config.toml
tie_embeddings = true
parallel_block = false
lr = 0.0035
Each number is 500 + 50 x the weight over its row's rms, rounded and kept within 0 to 999. Layers, rows and columns count from 0. Numbers have three digits each. The size before them is the row's rms in percent of the matrix's.

# up: layer 3 MLP up, 1152x320, rms 0.116, rows 773-815, columns 160-319
# down: layer 3 MLP down (transposed), 1152x320, rms 0.113, rows 773-814, columns 160-319
up773 079:466473564381531484498465457534530512513491535584463483506522579605521524529423459493501524465422494533517506492496613573504448509477488536568596503586422557528448492435476579507524521516539532523609530595553453634530590552488416496488500512495541370580533409552498460522427498420534538535533481521487517529470578476494515460480455399426465510530472461545469475513435442485470537522450590509536531467381530478386505439505499413492525459535527490512476520518493464439548502384470495
down773 071:417442489556430556572493462388573514488522511439444522485492594407524518506378490496466550456557528511528477577524420579472562435484590512472444527460521531524479439491529549511458554520559454495426456477529486496565446453475461481491489461593436559556491461448343467467557548493430552506511466466528584514451502520541467439436425523506607504430462502530507500545499468485533491599517491521496515433602525424488555532524512446476450419585382522484498471529488510479462435416428433
up774 101:540497522442530478476470550554502493529404476475586497546495438478531511500445495493494502511487418525448528553422448524450439601495505444551517495424513491469515433517468444565466528506460491540502359480566438549463568356610615498481475507489512544525579473466467502527576443458475499491539521503442553502555517462492485529447484511446554490525486435458542399481619566568511458460442561440479534485387479584441542401500556466435557489487602520438493540482550568433568422409528466
down774 110:422520594516464538488435598525457471513571454491426470546546474458499519530494417459537482603466612547434442503562500565549392564486429505524488502583447468614529474511504455592554441470428515528505624514538404471551531486409495515472536574509539528503481538475629542478484469545507586515531464506497489519485570651513527443444570576500465528497463590530545486592528563513479460452526449477451538516529461583440495539455446461613517528486457564430426494508517513644487475512447423
up775 092:456445441511523409485496593510416506494532425523579492527513555532432524569483484529528497516567537482650542531445556511442482570571478441409483498526484554470540524433595484465491618532463533550512512541504504508436497490532488475547499511496476526539472600508482524534540457467485563485419513486500555569514487482449483470506520444499437507408585535474417566520433549583506471615480558440510415539481512486361507522487453571470574429470506490433553524472551484412567487556532570
down775 093:510498485479533493473549539528500538452492511535545523521570609424484460559524444446586471542581483432611434525503577486421449421481556453593477477550520432477342541494518505559509483455522546446562520412468477440517534576516547556520517468578481547503478545544491486521522472492487456469550469503506619537508524531386573449480477542537437562527473480543557598527456583546475557459469481503570572609503538526477459473548562573460476460494437559613504562505545546437437515534443459
up776 098:476536497424468469461562559488472447473443510503435514486496505524448550522487436507509448504450504476597553485446528529484524474470518494440529470474528532520494466553442438515495639466547382568430521407508485533494462394558525486517459418563401553396548417513557539486547618508553465487461505588495610494519498496475534570552497430431445495605612505443544526509521519519508470520435525514507498456383461536407508497484514563549510387561557552497463518488447560489506542427481433
down776 112:446453470509479477502514519467433507452454593559572476468542535481502505506528487448457455558387478456480459524473567508570518549409441477523500515420492512567600430477495522576397596583520479451511589528505572506459580474540504552510450486465427458543455491479537458517516499577452510449474508498607479548422515428557605498538425501472462563548498519532524588624406474472498462540605483454444493469449485519448434542424429503520521467530490482475395473442488503465469471628489534
up777 090:474509601513519495484527546393490511416518502458553514493585477482550514406487485517490444498494522461511472517503492380432530464493512521528460562499476468517497426521512516458453424419560523517532437495483615467507571511522533522527506564532477553425568451417437545497492519529462588431551533494473530526469389478438481536452476550436444497479464482508452514554488500515515456485524564445604508540544455496512459467515547412396485548511441444439463494462413507410614629479520422
down777 099:442522373338494532579569455487492473504487464448442544557497579562510463519487497526566450533514490548455464492455507478551466478371466545462544489547568497473429514512564396519512509558487513522518488523538361398552481416516462400500547575560609508550510464585495456473567472497483516504596527467523510498499564499606502394568505526596574505524458490479489467508473601368577465515503536511470538592467503533524518450418412531579461442537512499528464470508522560454513505505473509
up778 090:548431528458450467466586504399517497417508517511438566463413531488539446512500544410542436590531428453592436494445475505487500579445528437450482507513518517542519382530461577517478484618565487457505467464490509557535502536572469457428541442469512566467544462426555547551414462509522480510450594556421582489496520487524555454476530527467497532533478542505462522502478492557519569500479593510516519507478477560467490409491515411404474452557551505449452564477523500495537601531562516
down778 101:526525502427496478454580461563581589553433557439508527460417473524605473495505575530492405517533474597577483581497476555506495455538441487530448506370534535486455510571431477615477518542499490474501391463552470504519428519471533513515472501431583428501455540474449481570490507378515545459409528505493557500552549469578453524526364486570527528528478520535513403459599520491594439516540472396513508531476493454487589376556510524459523469590522560557490468493457578433459459581526488
up779 101:509538440570544526483437554482568528442559517612559492535468467497485508463513572401501459443521542655510448456585601489462503484430395533445510529460482434540496493473489486577462604511427596562485492553533507457405438563484435498536498489471468552389428500513458389526559490544527474520556511501488501537389469428470478493580433476444516436532407493463560455466577478414436560502547371505455434486500467496561544536548582458522372586610533447556549591556491453431509507473576390
down779 095:550445534495471499511506463554488463474554466477485513426587464577488525435488562570602533468510535534555474485540624516506386477528550431513559474508489560518476465470552518570551546496464518493624438510563545591440424507489466426507510541520602499458482499454505360475496445470565453510496459572564470479607374556510410476441542504559519548552430446499524502580578528466514544456486514551410505439458372518517587441519541518539538493509506431465536512478480578472496487478505480
up780 114:509462574581462525523509580572560507484534508567486458533489421474407427516452509494521464508457522475501430564470469466489323461475501506520452538386512515504492553496496549494481521578459527531529522443558417498458464523516422500486485471487517522470535530562499509537531469555482479416522533582420483475621476553509530582512493484595498524545470599436607526387423468561425476486462419469536430528455546487425476464512561542573539445445561441518495522533398511454560463478600560
down780 107:524544471463517530413468590530572467552477605488470474572475432473521537513528491472435497497463498540507473536508421478487535511532488536555590567464562554531491455532498401476519426589544483535507513473529526548418502400452507452494490495449554561504396549558524617576555479505540551506535557500529495468510538548418491467638506554588459527524481408480533583579438567481530553572499509561409565506552482406527450476553533480546469516453442556440483508550504485621535591455448459
up781 094:480469366548457499480488611542495542479459561479480456549551541558518473437447601444482557460524451540528462544351500559545552508465533463513586495497532467515517534492452439499577479542475550503569479498430527511508511500462584505514401485480522537519548455484483475481491501575506475505560490516507600469529521522401430434515481453498554543442509441465513597520552418509460530512520472516603462560611498446497580489463512452504479442535517551498506499401605473505499401501468500
down781 095:500520495415597568467520438562416497471548493484467526454484532484468569433544463526465521466644516426463554467581552484440465523433425458531458448498509594472513475479601637537506556551553498555439338605456574475447597375443468506465513546537430413462487530480495485519477529464572469565467514481514482488518560480589491569459532556534503469586514524591507506433486468526551575502525456483478437481567599497490405419511534510493487523487469437463571510512424489472493536575532456
up782 101:465560353491514468500414470465424521570515462529425477523594441494612438467573512516466460486525446480548456411608532440447466561488466524509478469542441545466497551573590546442445470502503484454585510500535485450493500506484511481512487553427456460531441434466576481526452551515538495542438446573523510502548498548488437594517563552469460527448565480556486432449538471537484519565501606601573554489516440545539597589540447546514497529535506537449546490494460500503471494466425523
down782 094:464534573506518583465521607597510537430530506494387541533592526582547426582500445572593519541474504595357495562571558480488418458430405482556563489537444541512505458456557497496441437495510576433572473523468402492419518515470567571506531451523515373540479495445486455459530514519474468555525454498460508381519479472469484539513493514492491539522410472578541514535585565479519570550524524545471431542470489599538398506532549499544449515487450521442464521425407435546534513471453563
up783 098:587516583504435496459462468428502442450451436408536397453486520545547459538423508450454430507503513590526463442575517443464489474473528633570546487557448500502473554484560483550446479509371486489485511483462439537572437580469455435406588525509501512510470456562504473424534408402451466471497496449570388514528531524432482484500451526538495516469436447443490520546619454467519582554502527428484560505525555523520495454511454447496527498424446507457470415419479559531477472492545541
down783 099:462454523465428506559487508550452492476562500498524464495470531536421554575413446591532545504480491489505495447536456539541496436517564494481519425541486425423552455527497491495473516474553508520516475471505505498516493510511546542439431598479397477506545531422491438429503452498442561592603629537448484439418515459521571513503565455385521564493496552468528494419382603460506579488475441571544423439533583536451506589498499463619586577542424538503532517502453451531457556516419487
up784 106:502577556559471530453502500388442528496538415466566548542449563534507448443512527466525585496380459498518578463455610489424485588540490450465400460466432520400334492543506391477577527581446457492562463539464579463366445505533505417410436528627503602595493515508479431472500544520473441532487507516544439509541459459493552476523492467506540473528476492517347436468456435578550536434498455436530397471446530464516561501485555514584498530515507496494522531470485524504587525471412478
down784 106:501531513576448588481496408459602513507430530479476408498475467419512540360415430473462474492507615504441499543481452472391494505553420554575532508450489504489458448446446501503537445437477483541462567494558589595467520546538467499498499543412587459469455518584489479572574567461546489559504507522545581595583480415476460484545451618571502482602491544493499452444527428476457525431512477442539493549481500504562499526399489515360470438534502512550550465447399513471471542474513547
up785 100:546501475519465490501490466507426449592493506513619522578501474459472486531480530521493471479522564494604517525475583500432579564498534541377535460521518418522478454454528438567477512510516536562533407559374460529580558527509459483548556565432571466442514536430488606559592443487512613542515461426502530452464474527420522460470568480598572539533469507434450444439535471481477454532463501533431499401513547408505543435518485567556559543500502461523569485478544629479521546480571462
down785 088:421493606452487485434470469546568541467469482484481438584557393566550504529433460545459493512592470484545583529442525555504462419504606437491519471517580606488404508450454552591538539523512544505459337504449470389439457460557539590419515432542470479586457544423436459466460554488526556455471476454523554513457523472447528500541357469493525485524551529574537522509509555566443413496568476455459429444450562505494474462519535477559566504537527434457529487474457459507597518486521500
up786 102:576562564437467558463625510357557529487537427567550451468413609492501446519556538497508466520583472530578531408437550427506500501498413540485479480503410455508467572422546531440506509441480375488592579441507467548567421592473519516501455575444479413444536420492524477458564529446505572501466493547474511486586413558527455571478454453494571516560527441446495436511552481509516458472522451494454457470509497424464535488519391461475514489582398485482490428522528556505573482476459503
down786 101:522508552462468401515488466469492449509575549523542473529519551473517580520456472485471423504556540510484506517414540535494521459527440496458540500496530519485537441564523539455482576499489473448520613481471500526407494460471509508425468413515452515482616465503585558570473452513603575471515590593467519537505449469460503587574489486363460525530544510474493487507485530583631571396478515516511444454387547465616534641489476591438563477608388567507529639464408587514475569477502527
up787 097:419486457522516463521497464575465493415475532465543588495557534591444526565472536545418451475519555517460511531473454564459590527456501450483501514581518353466554504559525463472548587519403568474618429457547493453536490532406559548468594473501445441495566476566545546507572423503511546454529499440429421451539449409539472574452475498440517467418525512470527529478485538534551557531488517383511487462548508455542477508478418495553571413559570473513435472601457495540600552382365481
down787 093:543405487516492516575459588518563402570522571538555514500470544445491458541530436509502559478439468478394609383624465394407543443551526565519539501536596508444517587533537541457499494502479537434544447510489449490513598591492423515472433499575575511595478512501425476498475524536487473533451447493479485506495533590532536487523566578472505529493516512450444458446486456516491458380449522505540542489462540440496547449378410582465476542451428572388494557559472474477550534577574525
up788 104:481556472493489432539455507495450502478471446496454521516507456449508592593463431424518470498571409460508447563499454436395520533589464541536504460355428515492529537471463485525516451442511519544520489461493502527422529495420460524476508449519511499497570534434556496530403527416627478451504534504392507512484456504527589477524577501556490441554485555515462507454523519593455427502496524513462552549483476531452536544552486496436516471472534541525502448586589491458451454581398540
down788 103:531579507531401387544559528511525499558487479506544527538470512490460565400508435567493494449561513426534515523529494526579505445534513376519434519441505513521485511483399525504552511456550443481410556511429621466542627434489450514460529397519448447455457560622522482565550478614461519513404501506426529558432458532482416514490560478511541518535539529483538592450489557488577534459489484565515503504408463431497472566523531449455499547412576502504478506479494407498545532572539493
up789 103:564530520542426426511571479527535526476528463533471481528495484487542501355520442474502540522558461478511559542545448465555615577508439482514567475534421499539441597395510488394469473465478445511519498460505561462502497440503472447508416618445459409498455514482553485527561488429472466477415522431570568539552507506559505479439515504499535441599489517501573553509513541514606578524456463528597505525450361449620503592519498433412595399533523517572452511472532406431472574570472412
down789 103:532467521532479440482467475395467494464419457612564535409537523509361618532437586443455443483544501536563546479429549496466520504552472423475394479540588527439458548489505474560523392524453473485485533519433514604498489446513578501473493484424469508538504605491443533514468506585495425607547409500476532553473550530439503541547472434539513475509469535501479528483451565612522424535509459478577465429472554410502542502444513460428457550482472534475577535494566484472506482550561520
up790 093:596417474584395451524510504501535535540497445547499458449634452570551522442491545530450539475396497482487468550519523508553395461467474479481482491494476474527529604411379473524540511514551505540441553488461514525519467550532507462404587499482572552425487497496428487514565480441528415483486564497482606455482478472490451559423502496521504442512564392511471478474589559507522343547483549515490489585538509488575508489573472503447464488521515497543622518556520536517493447489564548
down790 092:476437511551490511479399530491535445489516461504514561541549550544556503541568453483486555472470512567471553466407509485434494556518453500449494553479498446528533450568526491557461482539528459530523573543503534474450539482493513559525416515443463590450355460512610448558450450523479548480485399469528523466462428497476378503448469514544511530510518495597461461417525413460489597480446591443430433525507491551519540495530510515520469559542495563394510445485496543507534464496491567
up791 098:552507553522535561429542470501563510511454426536492524481564522552416438532593499496579453416632483392497509415509537444657575490470539561516478468571488546522585565490481519481582524446520456459596446447438468517561498471496526462475506484528454502560535419525500433598490438448481558372612424460493500551573524441524556520517557511477493395446523458519484483465452553459517559536473443500447540432515525551434491474490494529518544398610384455435500492423469547518526494524532463
down791 107:470549485444508536485502442516497556577470581484521472583496472488511515531477439468596462514488490412591444558557516504455535538545538480564452505520540513458499570477589519484504509447500515498439474486544555459520538565423529485383422491393592494479397483443446462428418485513537527487582595519609473566560503439472509483550481585452493468544536468506497587402454444543493541440516493438458457515559422523498531476555542541439499467523455504425540533553512482509408399456520503
up792 101:449475443520534522499483471472554494510460525464466438518448487512565471499434451447498534560451433498605462459509437464616443536533402607429488562403579408507455599451415511481507497397416507367495483456496468493544526466489527502496502509434528421519483432539546419544489511486508538499444464527438551445479520453543479474512480501495589509502518450529572494463510461502471454521526388444492506528581517476420488551437467491562478493503527485477492504508581490481523484441505476
down792 102:452465506525587566468477499503485460558431463558419520531559442502645501515516486603502479500477518547478459496428512464505490530426478536477544476512515505481454509497504582450529616541523540541578490496523465397522444523472513464405506421486555532507388602513385524551540509437493382570563407489523567473502642426486488526557472598458490527531386422499505463463496416485548614417593472507550458456509440474501510457477579466497438506529476505473522418486561402528561495502549513
up793 102:489549496567400484497521501466451486498497551527523483478451491484547605476492567488486547523447561553527478497549551499469426583476551491515490501549414471463550490524512379492504485411384693444490556495449586516393453530441455443576624508444458503431421492497489458527535574461467522563585526613581445527499476464418448559439474521521576534335452559481482543496573449447552530529566474489535489570611498530571541477467438503511435536441516462596532602494524473525501449544544502
down793 101:548502537546509419443444558487517529609457521504472478492509578457377484540545516432522514546396563481602509491406455506487468578429513504481482438450460584476489549503524500586466480481437467557536557503403529446578450521522509504629499520421532541468461562470499540529585523475470478509563491511547385501456544468452578570461528531508540541504351555534565508554536580527564425522478492565449442493422487566419586514550505477489517463469451403500533513499512496433579526519530516
up794 100:443513529534503524477537528556573623497451559409500482472497533460567426545525487478534589504444529531512544472468470527556492419426418548504556532470419495511569610507535474472511402492413416489496488468461526506547458565445596578515608434440451487439534494539525530547503497503535520463497533536488436519383387506416477524542533477536582495498444469495465508419439571548465473594455557497507493454410515541549477510442515496540489451574468484500455515508483512504556497534559500
down794 097:425573491537469500551455523588509517515492499437539577547415499463503453483519488491472485566590516492495543464531471398557472551500505538497533484510439510407514447439495576514520493570514424503498511498554481518535411560478506540474543495437457518551455559450519531441467462550629555560535452564442510489465589542355520507546390526484467514467520470413516610567388489405566558598457492508511531419434466457572521553365440595397460511479496530413478424533476558426404498498514555
up795 094:534448503459413444593517477501517434484519459566387457490444505439660523448535500482549533552500468489470559516491524502447534585478461468463445565545582497458578466478571530422570548473556542547478418515615547470488524516546370420550482511524523556535608501390463507447461531345511531530542378567463469551492519513564567518510471463522463507444523498496525461542541545502418526491477428432554577424489425486541478428460544449543514476571453479543424464436492517497461596494519478
down795 105:528479522609500536435431629467406516532497529548462508504439473458504431481411482548491469467526477474455564535545468534536502493632552560555483499542574403513474486532513481519445491508642516498439410472507548520477464601586432502462459470476473524541564486500511482524475504531534570549566469362413592514521520484431564547388533535478520471526530530435551502510614530533557570493531508537514479533524490478551520478530521450475361482471492492456494484458489479547483525490527434
up796 103:535504542542445447590569481429396602491451438488599458487427468443507493496503538515524508513447503530449481530523456544431594570531408500476547530488484463541384500440503502465488539489464523559442498461467481478578485463503575559555417498481465463518523508464452465552484455552431612627525576465512501503537475478543519469572545507489526484338487469565583423429508498537585522520538598493503519526622481552493507445612426520551481491528486509476493481441543437508577464491407473
down796 104:453523541464498463452423457462384489465344540451472523441436507492460379488534514436554488470418512558519528544563548494511414503469526546421536431390446518467438542485475476464488502472538496485548481456499564424488547492521503539486469471532577477512497473486475597465381555337547495443434471447493523477514546518489463511496487527459609439590495535488492422557478550491501537440450460590449514517408443473444491481526634498601508443416396424556427548608548600440551488458468514
up797 095:498458495465518530368595444518447565478566489468593486482496496480483592561437569607594500553518394488485477467590406533588600542511571458487500508571424490524437490506556529468462490465468465532510436559440531412425518492599533457498530446479474371483510493502555503512461521426527474501508512481557512558505425464465484557505398501524505521407560498476557461597503564459468455501461486581496570572623424480501474482466527490386551494602484478547545525540562580508501476435580459
down797 101:561552476461498578461544413481553432505541428504523470435444497571491468460435452536529523602458526426535552536546568457506469509455480510523527461483446482495485508475442622547464514455516561572403501587439595541427516487565408513541457416571586529624584372502533469534489567435509426472553487604499466522475403531568490449562495366498503510478530507564444491506454512490531399446541467394509500498533478497565443488481569559555505442496503546569495608644554433520473474515452480
up798 114:493459504596437532494569433484469398492484575509496510429560551504449450456529420518576454457526488499462562549495573517565503556458544437525458453514499489515437484467530539448594440471538562551600549553517501532508490476497416451599492494448549528570463533517461480459488551472477543541579412537613518543523471490513436518459494463541553476467491508454493400472407396451511571501526443444544419534485445446471545476447476536485552550514404526539581474432522626504602498443498444
down798 102:427445555575447485423511523475485461402550513540466510509460512470471508527511428448418590507470501500440515518578476537448524444461513439501486567408530487479516529561461458472569486546524444476464515446572594528492500490486505550517560506518470474558482539469529466494575425490492442551419534412513582474512564488491547485472563551497659497479464479477503442488486475553509471500547469473539605568580461456429487406453521535428524531451537480591495493501477352433496457538453483
up799 089:501541519491546586498475483494477560637518565518463509538447470388522525477480437503487517510584566626497483459549564514447569511536569487540528430519443459473572500464494559480481401512479521441451453535551472505484449449449496480426560563465473556505479563474452565484415558438520494514510473435475439637424495462546545436438501479533506522580509580434432468469522538577376515527478518568460417466508451492456465537524520528583556543491489512494520445564558521431527512511515385
down799 091:456422502565548505461506497521448510496504517503505473520493478596416479456485552537491575434445405479511501582483547455471451487507569494630493462545508524479447472591422470507622560568494591503492579597564466559466494478591455521494518391437600473520481482532480510554419508525467499412531493458484598475520433444577485474538510491561544458470474420473452513468497374595570497547463503483523516530527555470539462622471538577484475547502446473504475518538484533641484487473476497
up800 097:597472551544601447438599454492503457532520553466558564531521542540536468437476540553326611555533543597453449483585541602482504543564548489391407475499484573595502529578529563503561465599469431531580535580501477480593449476486497600552428438450453549560550509496480538460465475466475505498480567430487409545555446517528497422483497475569486572488483488539592490602531426532460487512467450495547487517537500464508518465488497601485530552423458510444533472516606434464467464485526411
down800 104:507421429488538495511426590439494499524591472436499526538437418535470491545439489533454418552502402565513454443475567471601496444564384488553502544506573401485393433459475571518553480484499552472494532502459528533567531532540568528494398496565444544524509454491531511439489398593463578554474471521475551574577459496439504493503586535455532517558555482477505449517516495546548549528444485533580491536535531496500520525509474539557515501495482512497521512467558552554588553562507429
up801 089:488554534499514450547556413503526481423524476523592462462498470447555510518449493478560454510506510537483560471490551515467516530535604575530578456450494441497471485444473534473470476546505421515609558433397448486537489477482474465505376528535519532453470500465468466596560529506554443495488488457442440530548536442498465401527511539484502543484475581480584529571391424491458532582481503444513428469409565482460468441493498526554504456470535467494378528552536494520517500468468584
down801 092:531402524481576554517472516506491537396538602512519470509455553433494503457400423492385538535490427513537526518480546489430410460470560459539533479508496528452479536574568540420452446531548514491471379385553516445442576629522503550449491499444452497528478451563530437564481395487536504443483521451524372490483507442445557593486563436528545522534455436513552483458427507530509450595391524484456467466492445408536497482443527510540446533504512443464554519491526429459641507518553444
up802 101:631476529550404554465470496522501498515526462492450468580541459459544548490473514546485550491578408409434481553495518570498493457458494488524546474469430539466387412435615444496453465551478488534412514492461492504401484547633536480501543503540554449497452478551574535429518500484390542498461495567548529492571527527534490537486533501470528521559452492455463514465609556506428564491605516506510564512564434585523477429447476551571606496423528480485532417520446495447585477443543518
down802 100:535528339620536564607582637513477529462469473558535433579520443542565444498577449479509497442480583438514460466540481510510477539498425528517474591506489507575478574471418505515450524527482468523584521476482453529495537485527544541531439530481463485528557453542608462539502545506489561533592507468465447555536563535604531509522512549573402519445453510504519553414564475526526487486455543466530523529552443520459504542445491521486442502494470466525529517458501520512478606558481585
up803 096:486586467501451548635515367448537483500452543518548420506469494533470595446544488528373497500521482431490436408580495474520468516434552448434472502493501445525529515516480457577487518489513460447524494525524462428462479489532532465458534460445490560466518523526475608529611508539496539600534453471591535523507501436587516537431481515556524479426464570440516558501494453576453514540550546415491554554523493413457464458599449489451570479439655524446479544456531540481548481521522579
down803 091:553475525389508435483552516560450571622567480483443390517544571582472458540540482444550514512383583516540584480554434461588562443579564532532489510536498569486467448480498412547569486513467464446556471549504452575448487489541501576603448457573489463538538413556494499458523586484481483412514608520515484491474477563536479548600517448514403551540434382482527543517462526531478587437466468422505463571418517525511559506512594543560527520507562459520424583601413449557517502503438551
up804 108:542501529516595501508540522485459460577537479522503545539427482528389557566490449468586476518450525477505514476504439581529475539535547538480473462399489446424581444554489550464502471445551478468506466465525434481505506484461513502504562551515594462489545446489412608500493518426508590518419446424531410538442506511430523467546432542489517485490488556356531528443529561625488528502514463510545585549604495452485469519484516464553543477571544512534499520414547520479537473513471505
down804 107:555438475506479501515434530460595497522500584385505483456571540520491546484567404565530518453596474414500500416480529524329502386559471457533461465357552548466510480421557566543439509512491494480597545494525489381509470441503552416559548388533390513415439602509417497522542544468535462505396467619523434507538541515473441530517570540565599426471498502559513490480451537453445454528530496537505519522494496548556468582542583493487511575547461506495504403503506526500561542462431470
up805 104:526565451457510499544612535479493532524444472438566546517542528533523487450495561441515484540496410493510514506493533474547497498493499470445433470551591424508478449508505493473528403494508528447581458572550538422558555474481587558481547529407470494447445491397550515487490569537417481482487486436504534525536476441476525477491519622585487515558442481428520474420459516524585538525445479444523513542492504509515517467548431473494525564596463499494393411532537501570548434473574518
down805 093:575520481416557488489388511562526471569526498500543463565536489558455450441510402468511451584489583475474500486529467552489543554490398502542563538392387517511476398467546425475457461533527377504516510404468482532447532497471584500455449422424451537534509461507517549531499487418528506492478629529545531456498447466505532510536603620481524520521583467519504480519548485564574490486520525605501581558494629502551500510479524461470443459545546430474593511502495493449502524505450474
up806 099:560586505566508422587479505393462371475471528623467512516503649469456469458471476568558597507515461451443446560465502504489535500435495518544438462544480527437454417422462428494528503526570495516522492522548431542501506538518483512448487426443478422549541539568529485491550577505521537524494438547476424502531556471567472499457477440432586389498457437476437476490464564508503516467436467434549468564413467390451462469534430603518553542521517411465432449555442449546426508449554515
down806 092:507434414583494460454571475482503512514467564491478524523426347470522507470492452541483493599587474584577408496524499545486534503507525484491453422511556494545500497487438504504514438483551466520501554468495543481507464457509536445499479528567542467489435557580495491575504527570493460510537459528425445487490522534428478471535409476482470544593551494543374435450491469488459499594422470520440564565478510496536509563557478485488492551517530456449510564573442476418485599492387518
up807 092:479456483453395457513580491463408413442531497484584433568517506571499431547510540494603574513567485511493547425500561493491585589502582504509474522499473483527555481420552574558481486492556540490525507503436537478440454635533431441490545507404472486434499510419508437501559503489512624473482467521538560475562561448403521451500513446384557512595524580534502551549564456430499508478465503473607461439457577497454567584576565524492546499415528497447482483465514484546626593566556574
down807 098:434466372472483455432473541512496557497489532530447510525522455555464439537406609396446501448454449579502543541430535424532537565420432536566579579496414488621495476509475498443447470513588474440604468472549492486534585493494528514538506554525457533478570534511501478514467439568519577550445538512490418502412521553497501468439570490465518439547516524479539565512549555463501521525490388512544475492501547430431479488524531509575466628499514546486537472409455480636485503485492466
up808 093:540494430447613518517551482571466498563576508511501523491458528489498533442569530474502412500450548548457514450590441453488510505570504506464487489523415458533582515502426499545483473524523509464548503433519519449486482407496446546428497536560487493501462580559494448509562433529539470470452489403513452495515446415504517570526528562478527430427326532542465433472452511580546589525490499533474554493497513502545561447501397489552435418487440397536483473530456434357453398500515435
down808 103:536504351504535473491517429482475528477499472480459537535488519532492575498558474561374519385555453478553589531594441538526556445586379497457432508550500452487436587468435531410524520462492541449507477456549460428522436483443459533466467512434474531481427532502532528481552491499481540489522523470503583559492458443552470491453620514515464513433576533505529409480559593503439396465462586544443510471588455509395492479395381595447481488467597541536473495451479544432603492477468547
up809 095:462478483421446482476434564456464490435505511487454567545386492542573591527424658456520532469505471462569410507542551462497511599464494458456509508568460418421514459559434459511521545358438559510522548462517544513556522518554478537539558508496483445501521493608540444480546649472595467496640508486481512505520382436546573534503530527417506433384547524460590476442521565409511459489478561504518606484489491539483543535516477486377485384485573545566477410481476492520533487441548479
down809 100:405533656518494497544460486523538551544420467495553433509575500548568506524507588469552497437510539391439397492539538477540601506519498463488498571455477473482476434549524538587467540459448531563421494425474458472509604459426514536514571449466489547456509454520485470560474508543439345578505473417525346491467431501464577428562538513445556471464461469495559460537578516451392537493492487425479478517495480620422481526474617537445451472650500428427581523480544464491576528500528468
up810 096:501506534448504508543495486488561479534424455524539402527552379436616545496591508507579451439471431484555487572454401481610415498544474553428482441401465504526443443461450459402483476535477544479497441499522505470445428463472412500494545502495457481552515473569468460490578540532498668571458520466528497469472494435450434512469454413434515558506592485495516532469495535435505549512614554438487508560525534504504563547585365474444545554532445468491571533516570454572515513494574507
down810 086:499566463607537541548584573591475564539454546499519492429498548461474529417618559578559607485555535424456497412505505481463603490553543531427494440513502468542568481455568561582571513476540520524519527529464437455515491520486431473510514509590432532473492521465516389505539543595484562512490494501483518545443507559510521416434550585483527531544557488428547449448435510496458500415581472463511539531489456550434465505398608424561548520465535521536488518460496484513499535467457518
up811 094:500491474629558486548462443487528501473542420521479499501388495513528519543442535537511446454507572611436478585412490592499428453494496511381459470514479462502517508497534517507556540522487518496471499526455547465502495472471483478463490538498425542442481511509493536438433426452513413530509496420465509517516513504431484508461522553505443417493499478553530475499527456439489551474424499519502603476515459475516434553535543472530573559378582545502601476502572458566549430443466369
down811 088:445506497435541496499489533404371514504472522548441537501537487517479466460590398557454514513455556488469541456522413581516448453538495443521512459496481560485492477475576485534467452568544483558477449463546560537427527438502550541531505503575560490583469486460475379496537442494538532434530496555503484454470549495483571560590488493429555504517466538347409444477554465430448555548547429473477431555478609508504517429519521403539528379598360445561380505476466533523509484565483506
up812 090:582454458584488483475472486579570503470516488443526499451432516457372458456457478472536510462574500503365470545478542556476509424496470519505426593470536427450509479479435517524522490530559412526573604498476545458475617472530525527539593424514492528530467499491518570402458556558555425437521460526581549550405584536578448529507552483548385430566459538502434446512485615593475532513537563544482606472514522543493557481569549573466521465532518506498427591505574538540557437529446610
down812 099:559476500392459484521485478473439499465569570485532487564499495506598470500553511580473475546516472527495502462495422479451518471499442416469566370547465493515456499458534549401512546539473500516442514515581434510479414498489471443505423585479522557523423501470432500487500522407500564527627502484442609420543491518503499572428478497487478529567545508507487470506450522413590583508558449448514468501462541453541451519459459501572557491591569461493538459502479465476533461529501393
up813 091:488541485354502526469546507498588484493521599519491585518447471571585462562488473521589568468504490493548470512573495477454554478454548493448403529530501556500496492539453547486515503471502532468606490508474599424429483467429480514615546677474427532536431511423477468483541509511473412467524499476422493525397455549577547491492533425435388536549508564439454561431463454540478433520492496491567532497528510488323498523508524511542508532537485459420498538474494439404565455607496474
down813 090:546480533424538447462507525532448453526508463435434518515477496511568588498451537488531529436561399393483395485477479504487497469491503465528524564467479505442464480595551504489437489519417456504489459476498472554506438557508493445465503472497535508546465515479439572452583451483485491587488450492580481441449512517458497528465499529597538479561472571525443479514617496537521532549566545493460508469446474515510520490497469461447482496568347441469435626536444553557537455588491417
up814 119:495458552429501519527500505518546514460391545510495501532582443507518491468507409557494496505518520546547465510524510536464593540409412534581510567480429484476487522562423443510479542585523461513548520461580574453569449518468502499564475489447442460374537534467538431397513494399439579562512570559480449570501506438522508502479464527523507440409553483532572453506517448479457591589519519510522496490511454561499450494457355597551462549435487419489560465518534532623447565515490420
down814 116:465510543432470464562558513453500567410384635444526508545456438491503518490430519547481495488443484522485648496518534527384546429504520565483533460518532497441479529509529505575460535526516503529479629492518514586473452555448485535592433512575541427418484593552490532511448514518450491457505434572462475463554466529551528524526495462517528404478528534571448439486484531495492451386523372535427428504494563502590486536445471512545453553437553453451505500469568463500536572495552523
up815 097:550541451528577524503620546558571496532529521477467482529612527506492439541612472489503442505463548413399512496445534472571469520475528532461480517423510530482571581570508519490562455535476362511559486528516545577513527500561544432561374557516486444525433512415514535553478562505467404448472540469511426421507532504507513510510540543577454490530503592535534524553455525618538437501457542514556570487614491553510484509389524607535515380613525517477476556515563499527510439551479499